Each number is 128 + 24 x the weight over its row's rms, rounded and kept within 0 to 255. Layers, rows and columns count from 0. Numbers have three digits each. The size before them is the row's rms in percent of the matrix's.

# layer 17 MLP up, 768x192, rms 0.106, rows 254-317, columns 160-191
105:129167130164126142159160152108147095100142139106094084164164139103132148118092135144153154125146
091:169122169124131116169109118117122077141164157131144143173144143112101131112111139135120129162151
101:123153157103155118096129164114111126133167151103125101099114142099135129097135119146129159133149
101:150115161161147124084123143129143122102081118110174152163130110100099093142165156124108108148155
100:100114122153142142132095140085133126116140160118158124171134105176159114159120099107112121107111
101:141134135134144140161174108111114075161123109159146144128102151132137116110174132131148124138131
106:114095138120075154106103165156137106114172139093093134137127120153141161125143155135091100126144
096:104120124103168115090186123174159138153094142119158151163140132116139101146117118130158143114146
103:101132103112106125129161135145138104107116114109172134118135094127142125155156137128099145134164
112:124141125138096179138124121126134100161102110119156160157130078121114136099137135121151104122139
107:105138133174156067127136084142120130116085185134148154115104152128129111146124152154187166135103
093:136108120162127142155157099126121114151124151130110105096117116082175078125088128139116100127135
098:084115138110120168096153124091111129108121136096156091125098128127131111107137124133114147114170
107:117141115090176123160143120130135129130139136118132150120162136061160104117103111081142159164116
108:106107093152119119149111166130161104158110113126099134120148124084171167136146107117140102131109
103:087098106143142153091112114120122122086133152155169128099130049102132104103127098126104113090122
102:090131127135162110117095131172114123163105097118150136151113136091133136106138089177121148098154
103:131132173113092116120112167120076119127146137131139163124136049106133154123133162116156120091127
099:134163120129157140094139115150076137129105085131130137107140118116140114115117166123176121120111
100:102115124139104145143106134170137091117141133096120090131131132137122107096128122172084135156121
100:091142094110122102139160118127121107155160100151164161164170113114131144159128146140166108141081
099:120111156140127175140137109091122146085126096137116142152071143123107137168108133169124137105107
104:146099151150122103148144115105100166116110138143131113132142143100090159156122141118154109134140
100:118141166077111095133152120146087165115108132148136104167134176127113165125167137138127119130111
100:166122129125115130093110162124103127134132109125124155138165144133142104134144141092138100084135
104:146154125164086114130166133135160094148143182130132111117126141100159118142080160114147108134147
100:159136147116107148154116148152130115139138128113107137133107136095142138137120121084118132133148
103:110117126158169168165111124134150143111141124114122148146137146126118101178148129119108103129134
101:103119144111142168108152145127143153109124118093115093123107158171098175110115147115120174135144
099:097093118122149117135140123124124119106145152137146148109120145127159141119154123116121154134139
101:121132135123099127131109172147150109156105161126105113099134126092069158086095163121145143154139
100:127164123124106165106150127138101154129136180123095156156120110143099108121158163098140114133123
105:141130106101096114156099123137087122131140175144141130105161097166085162125071142139127171137126
094:086144159123140173144126147109134161121152133165118127096114126111132111154132153117115147126138
096:104164104150111114138116131171097150124152132104124145125112121096125174116128118130163140173113
098:168132140151145165170135154093119156153075109159120133133147165117128124177104122152126124106117
096:124136108096101135159139120090102147092139148124099123106129137113098130105101115114103124143125
099:117110152125189140154165159155147125130150151110114084136145161150150094127144091144181086129127
099:133144124176109111079151141132175107191110136170134114149137104148118120087139167114131093172124
104:124111120127152126100178092138089081138109096137135150091135093156104129125134120118128131122129
100:124128133098151123121109139123084134156062113165134166133180092128144101154149122109113103108112
093:150129133116081123136071177090107112180151167157141107066139120133124107093135142103104139095138
103:132142105125146153164133120133140084139113100099144129155118129151120082148122101119088095133134
106:172149138117142160122121155111132138161102144110113150115132114160132139116162129166137163120099
104:129155132127121143125093132132124143055107134133099093094122110133152146134146137137118107134113
097:126129118131087134162096162095101121110127148117152148148126152133108122107112142128151159164164
096:132182080116120056126147152102139125143121104118115116135125142129145127112112116102141123132144
095:151147128135126095161112167121122151125153117142150116127114143110116119148131097161135130146105
103:106106087084113096159093121132136073112097111120181129119116133139161113132138128098148119118109
094:118138113167162162142136109099095140155114122153147127118099101144090130136135101130108082109148
104:128126130140093120143118181123132083109143157116173096097129159134186150098112150126099129092135
105:134132149163098120126136118119092124144135136125127135119110099150147175127122158132160121155134
103:121115135128161134147130132132173187144101124108124120129170158097127126085131155109155118113147
096:121100095109147115154123149130109151150146112107116129152093142147135163152130139171147149103135
104:131132099126128125141136154128138157133140114140143125126168148153124143172119142138117135120122
102:128131117101164127133151135141139130109106146125132132107153140148119153141120083095149144091117
096:088106119117085156090155161116122168145088094111119142096139147143151151152135171144133140143104
100:144112136116138123159158078149082140136133099156169093138131117141149105113153143171154135150160
093:121119103124150133099153135143065160129133130093164164159102127156106117149113111143110110121117
102:141151076167129081109137131152140151155119110125116107117120153126142087089130162092119127154102
106:118145116114079133098139089114117150123166163168117114120138137136140116110144114151114179128114
088:113136145133141123099157116145129127134146130132128109103154109088123146138152128108113159114124
093:141124095135076113121162123134109156128125155157146108151123114130097115142098150103179139127144
101:121130136124159163098121136124138158130168128122166104124147158134156125092125169117174129113144
# layer 17 MLP down (transposed), 768x192, rms 0.0893, rows 254-317, columns 160-191
102:161107106110129108115123168150131145138096154151151185130133142128154090168122059166069094122139
093:120112159079145162150140137160153129152112089139124128114124128121135157109124155130132144141137
097:137150174137121167078146111136161107151119127115116109102114120185129132104096137143110149169092
099:132135142113130117135132117102093146109103138135147155144126153130147132119111121091109119144148
098:165079161120111132151106137127118142107095077148116122095150114123113131118136139167140114123104
099:122123143123143115111153134111125126162142121129147136117120114195128146109112158105147152095120
108:125142112110120127157122145141191114157103126157187127131105154146107129119141126135139107115138
097:092133126060130138136076105140134124112171160120121165106180143114122141098122128093150102134181
100:146126126102091162121174164109148143144174146131163135113167157171083128108137102125162117150117
107:133109114116140072156182098128110151143117157139142127117091143153160098157153143077142145110099
106:115118098129157125134113110113121172133102116146171136127126168157163109119150125110149114137145
094:181103117092152163147158086175144116147159137108150150133143162152096099102111116161098102125159
097:130141128179072106160099115125129089144136081108131118114137142102124149094134142109108131147137
105:134133142138126065127151084097094183101097134118092118109156138139131121112112119111120146145116
108:118134148107150156115132146135090124155086188143110128142170146148166116113143133103101164120106
102:162139104136115153120158120170103103149119108083137122131132092161109109169135150126111158143133
102:132148138140126123156112162139161091161123128132113108155112127092117121104120077107110138133144
104:105126154123132120153127158159101153108107155161116116162115090123104139115124130159149135105084
101:120145144157124122086093138131175126129160147129113123137128146136145081137131140141149144183137
101:149159128138116135095131169098128098154105113154121115138121161156134157143121147110153145112095
102:103105126165132081099139088111123128117120163099139119144101107126081174111148128112160102111118
099:166143152113149128115162155185139149106121106126137128074109111179095170116136174085145124134104
105:154148131130124166135139143125142118145154127093118174152135152139146136103101138130124144155131
101:130120078147117116147137136116152140101104169132119080078102113131170134162137101135166108149115
103:110123136170094144123178102140124122117185133121134145109139126123101155136133126161117142159150
107:127125139141100126111136138108134150159133165137137096158130124133124140099112104130088156151119
101:121129169078168151124123109151120128155133153141144161135124137147100097138086107135146139100118
105:110139164133153126174146138105086125123114122109128160132123148097120147131124136098124125113104
101:144164164130126155121145172114125108118105145133125124160071150124109132085111110144137081093131
102:176091162129085137123153147124113109108106153155132113154127134130101110119174136108144083141146
101:122152176138154109138175156128175178085160110165113115136118100117157149118117110079117112127117
100:132131125113128142152138138128102095110158105172147154096154185115174109153138129137114123103152
105:118086112183109131163111155131132158129186134163140144155128127152156152156129144124122128128122
095:134129094099143120118157128135147139142104084099119157107111135148168129103122139146154086120134
094:117206154122129113147132145144125086133099108154121174127138075115130116126105123119131111092198
098:157162092103142131123121127108150135103146138095166098137148121154149132140140123150111155134115
098:139209097141132130105130131132133108116140128098135124151129122148186105153173166104121143130163
099:105129139111086156113103137140137165139104113110146154124142100120143107103121148135114143082090
098:111137109113108098128072149157121146096153122083148178104155138091103064134117095129138134168125
103:092096113130098113102141098125130165124104117134159107104135200132162141138084097102127126131140
104:162141122124151152182143126143136166124138122090140109134118176139142099116140156138123110129120
096:099099152099095154163137113155144130135087115129140168141161121131110121141122131173151080106125
103:151106162104171108127107105163152148120154130132127138132121143100114140101140096099153141121086
107:136112115109117176127100137136116132151122127076091123140089159125120137126098142098135109151138
102:104162138131076122170085116122152097152217098143119137130133082138110133107170161127123135178153
096:134111130170093121088145129115110146115076095114123116132133106135157148131171141123109122125125
094:121134150109148190112093129149138108131137150177116141107130119127126146116164113161102138118119
091:104120136134133125082158131159109142120113152087125118154111116159152173152132143142131140153095
104:092150104151120167096157194135131113128102158119094107119102144112133156146104161184154144134120
095:167122184128105118116140129114118126125124106141123158136156108146140142144112112159147157147123
098:111103120089141094160140077140147134149132115146128153092152121115135097133145160120135117146105
099:112115087142132096120110123137083091148135133122146126106190133124112134113166103151123115117137
103:146120134121114149132133120129068148132153186149111127118122132166137154133119139094118147102127
099:091062124098146158103151142093115136119093130137097149117099139149108149136130163142131130122137
102:133120119128081120169114145092123146134114158126152119134141140099117140117150148107117116136129
102:140116102125101151142142109109159193127102126100103143081148184136108124128181157144099161145107
096:158121095136174134156124134120098062108147146163149122143130131100113104086120115141117138094147
101:123136148107138126141119138153156124157148119117097137088111136145122182146112123141132114076126
094:108164142158070132094147122126169148148139137158146151162143140129115146145157174143112114152152
099:063150110132113137112118095130130125165184086127110111116118114140114156082128133113134147128115
108:113091162107128136135142185141169117123119110121122131135135150110110148091108098133127148133095
087:124076118129166120143124120159123156150129142147141089121095143138114131094139113107126094108084
096:110135126109203150092110137081082146110139167153104174159140114143154124171113113141141105110122
099:113130131159117126168120129120150149117149143156162116180130161129126149156137123153118119092127
# layer 17 MLP gate, 768x192, rms 0.106, rows 255-318, columns 160-191
095:122133114169125162152165102132131090116107091126140117134086114136150161075116084159123125097097
096:129133121156147102055153114148150102137100155146102122081112138104128120102085124133154151126108
094:131140131158127122116084111120139120156120144144167119145105100116158102127117098149154149165103
095:162141126101131094081131150124165112141105111119147106146084158110126128127065163169127113143128
100:117066149160093109114146116162143133093095107138119132148162140096097145155141132149130111137147
102:103114131189077141132114150102129110127135148121149154126107114113111146118129128115107132111151
100:150141116129159137145118101131146118080138099137127125173122146109161110073127102162130100131109
104:115092121169141115177100124117146134124145128124134145151063136098155094113151183124137137129117
107:144104146128154153132097106110180140132103135153099131130155160140117129090112112151144140130118
107:116103112169141143101137097114136126132099107140116122084123162117120106110132143162149080116087
097:111106118129100116129134110175188126117138141119175111129095114143126089121126142129143113110119
100:146127168200090126120116125116177091133105120164136122128115138122120119143156170130118136120130
105:174111149127136103126137115112142129120157146167113138117135171193143114136109144141096176156132
108:104102114187133131172119116086119108106079128170123137116084140144142096176135129136133109165136
102:134090169138117177137138121153135160112101148144121133135105123135145098109133127130099154121116
101:109103159103158144110125089066168122101107143123138136102096097123150133146111175134126123070137
100:166131132108097129141156099134126133134063115140158092161136128116123132133122138128124124054111
103:095132134129120085131129129117100119115093123126162099140113091121152103110144141161118129155117
100:135111172140108163106133165108171157167089163122101154137095150155116115120152097143139123132135
105:132132138124134106102106151118106117132114139101140133137121135142171091135153145171125132109089
098:112116116130099112161176096135155141124140176124183169121122138119125118119113096180080112109151
098:153123092134065102116109135124096146139104123148181106138143141190119115124175133101119111140174
095:120131106179105132146151135140111110081124109123150137072126132114148154122116153120142147067111
102:100140144139113154098093157079146128067127164136137120088134122137073143179125131118153195131132
105:130145100153169148168137099090125112118117125153135125140104091120111115125125125153154113138120
096:114118131121108090136106118128149163130142103109134118089107115150157124124120117147143126176096
100:108117155160105182105132148153159138093104159133127078118110139138136137135095162116139152144087
098:142091094123099131151113107146158162135118100131113120090189123131122167141168143138151185134153
099:130086144125157142109124115127118125128136103157136096148122115119107132145092144182128154117130
101:184122128174102146129114141127133104124107152132131108132120127143150133155125152150118099113157
098:142148111131138164124121132126119142103143111167132136165125115146148125144176135149135084124149
103:128153096098095146130169133105144134119072121117113103130156147146108112154143109118106115129126
097:143137119141168132139156110133129154095107133155078114138129161114135130105095093170067129118145
097:108146077112122077157121122126146116114093107118161123145081101123103152125079142150160157100116
099:158121096133149141087118141107145127161145149108145140125120107163180115149114129128104143105133
092:089128141104132098134092137151164188123072126153105166136146110156104163101112126135103122156102
103:087116142138131131131057103147163127112118140157124129108078097154098152117156126119108140107124
096:102102147133135150171109125093103140096145163136112120072132121149128118145139162112115132139117
099:106152134151128108129102123121146109110149114116139145096155121181095163143143124131144134146116
105:149132128141148091131166096069144108132124106110124153094088128146122131158113131159102091120111
095:134139060116109140128121130147160101117142132153147142128149135148128062145152157121124143105100
106:141124128105106067121151122130155128104126125164127120140133119138165156101083132152157093160109
100:112130125147111161109119174117135119104115108134089132125105132123136174129108101172079134134126
105:163116117128105147125133106155143183114158118153065148144136151138121140095103170151154151141116
099:116146116166076126133118117141164103121098107135113110099142124126096112125120144103145131183129
107:139138153095128186073098144131132135146147167175122123092152090124129144130182097110112128091144
095:100128111129156127132144103132170132091118121159131147091094118091135130109105117159154118146180
105:101132112107125176144117130088175114098130135114115151117108135123095109166106140164144096128136
097:124125123115125126127123134140159138134113138127117151127112182118134126159136155171128119117127
107:131098092109075104116140121146197135174115101137134135107126142115145132133120146147127125108134
100:112140143114111114121114150113129147158122153110150109130161125090126081130109120116153082125131
105:133155139143142124102080123125145103137166152092133148099105156140105129124127167128146114137168
097:139104097086108144083169115159151198128106115144144101144136135123120110146139140137143153097179
105:142129133123091132102150164121131132162110149105177137104085146119151151111104149129124151118170
099:130123098126148144128073160140120176104143127097193130130115135164152132111088118159108138101115
099:084132148100093113137145144100159127139153100121104154095095191121170090135118165132137122153137
104:113102110169166150095087111134140100112140114134154143112101124168170100122117109148115166138133
093:138131102084148134079148182085119131106126095114115154113069088180140093176105126100123115094140
100:162115089104098143067124114129122136144151144108123149153119149134100120131133179122142133107112
104:165133087177120152131157139126089110081110130166137093139102123199132092112140115178119168140143
095:133167115122117154154136135109154125143129153132146166139105157102134091150140111186119120163119
098:099101153128102175125143098130111143129102106131128171092147137110115176069105136110122150092112
100:135147128092114133083108107056168155165151122133136142149160164141124142174163089140100108157134
104:171123139142091146126152125109152125129123116117126119136132123097128119092127156119136169137114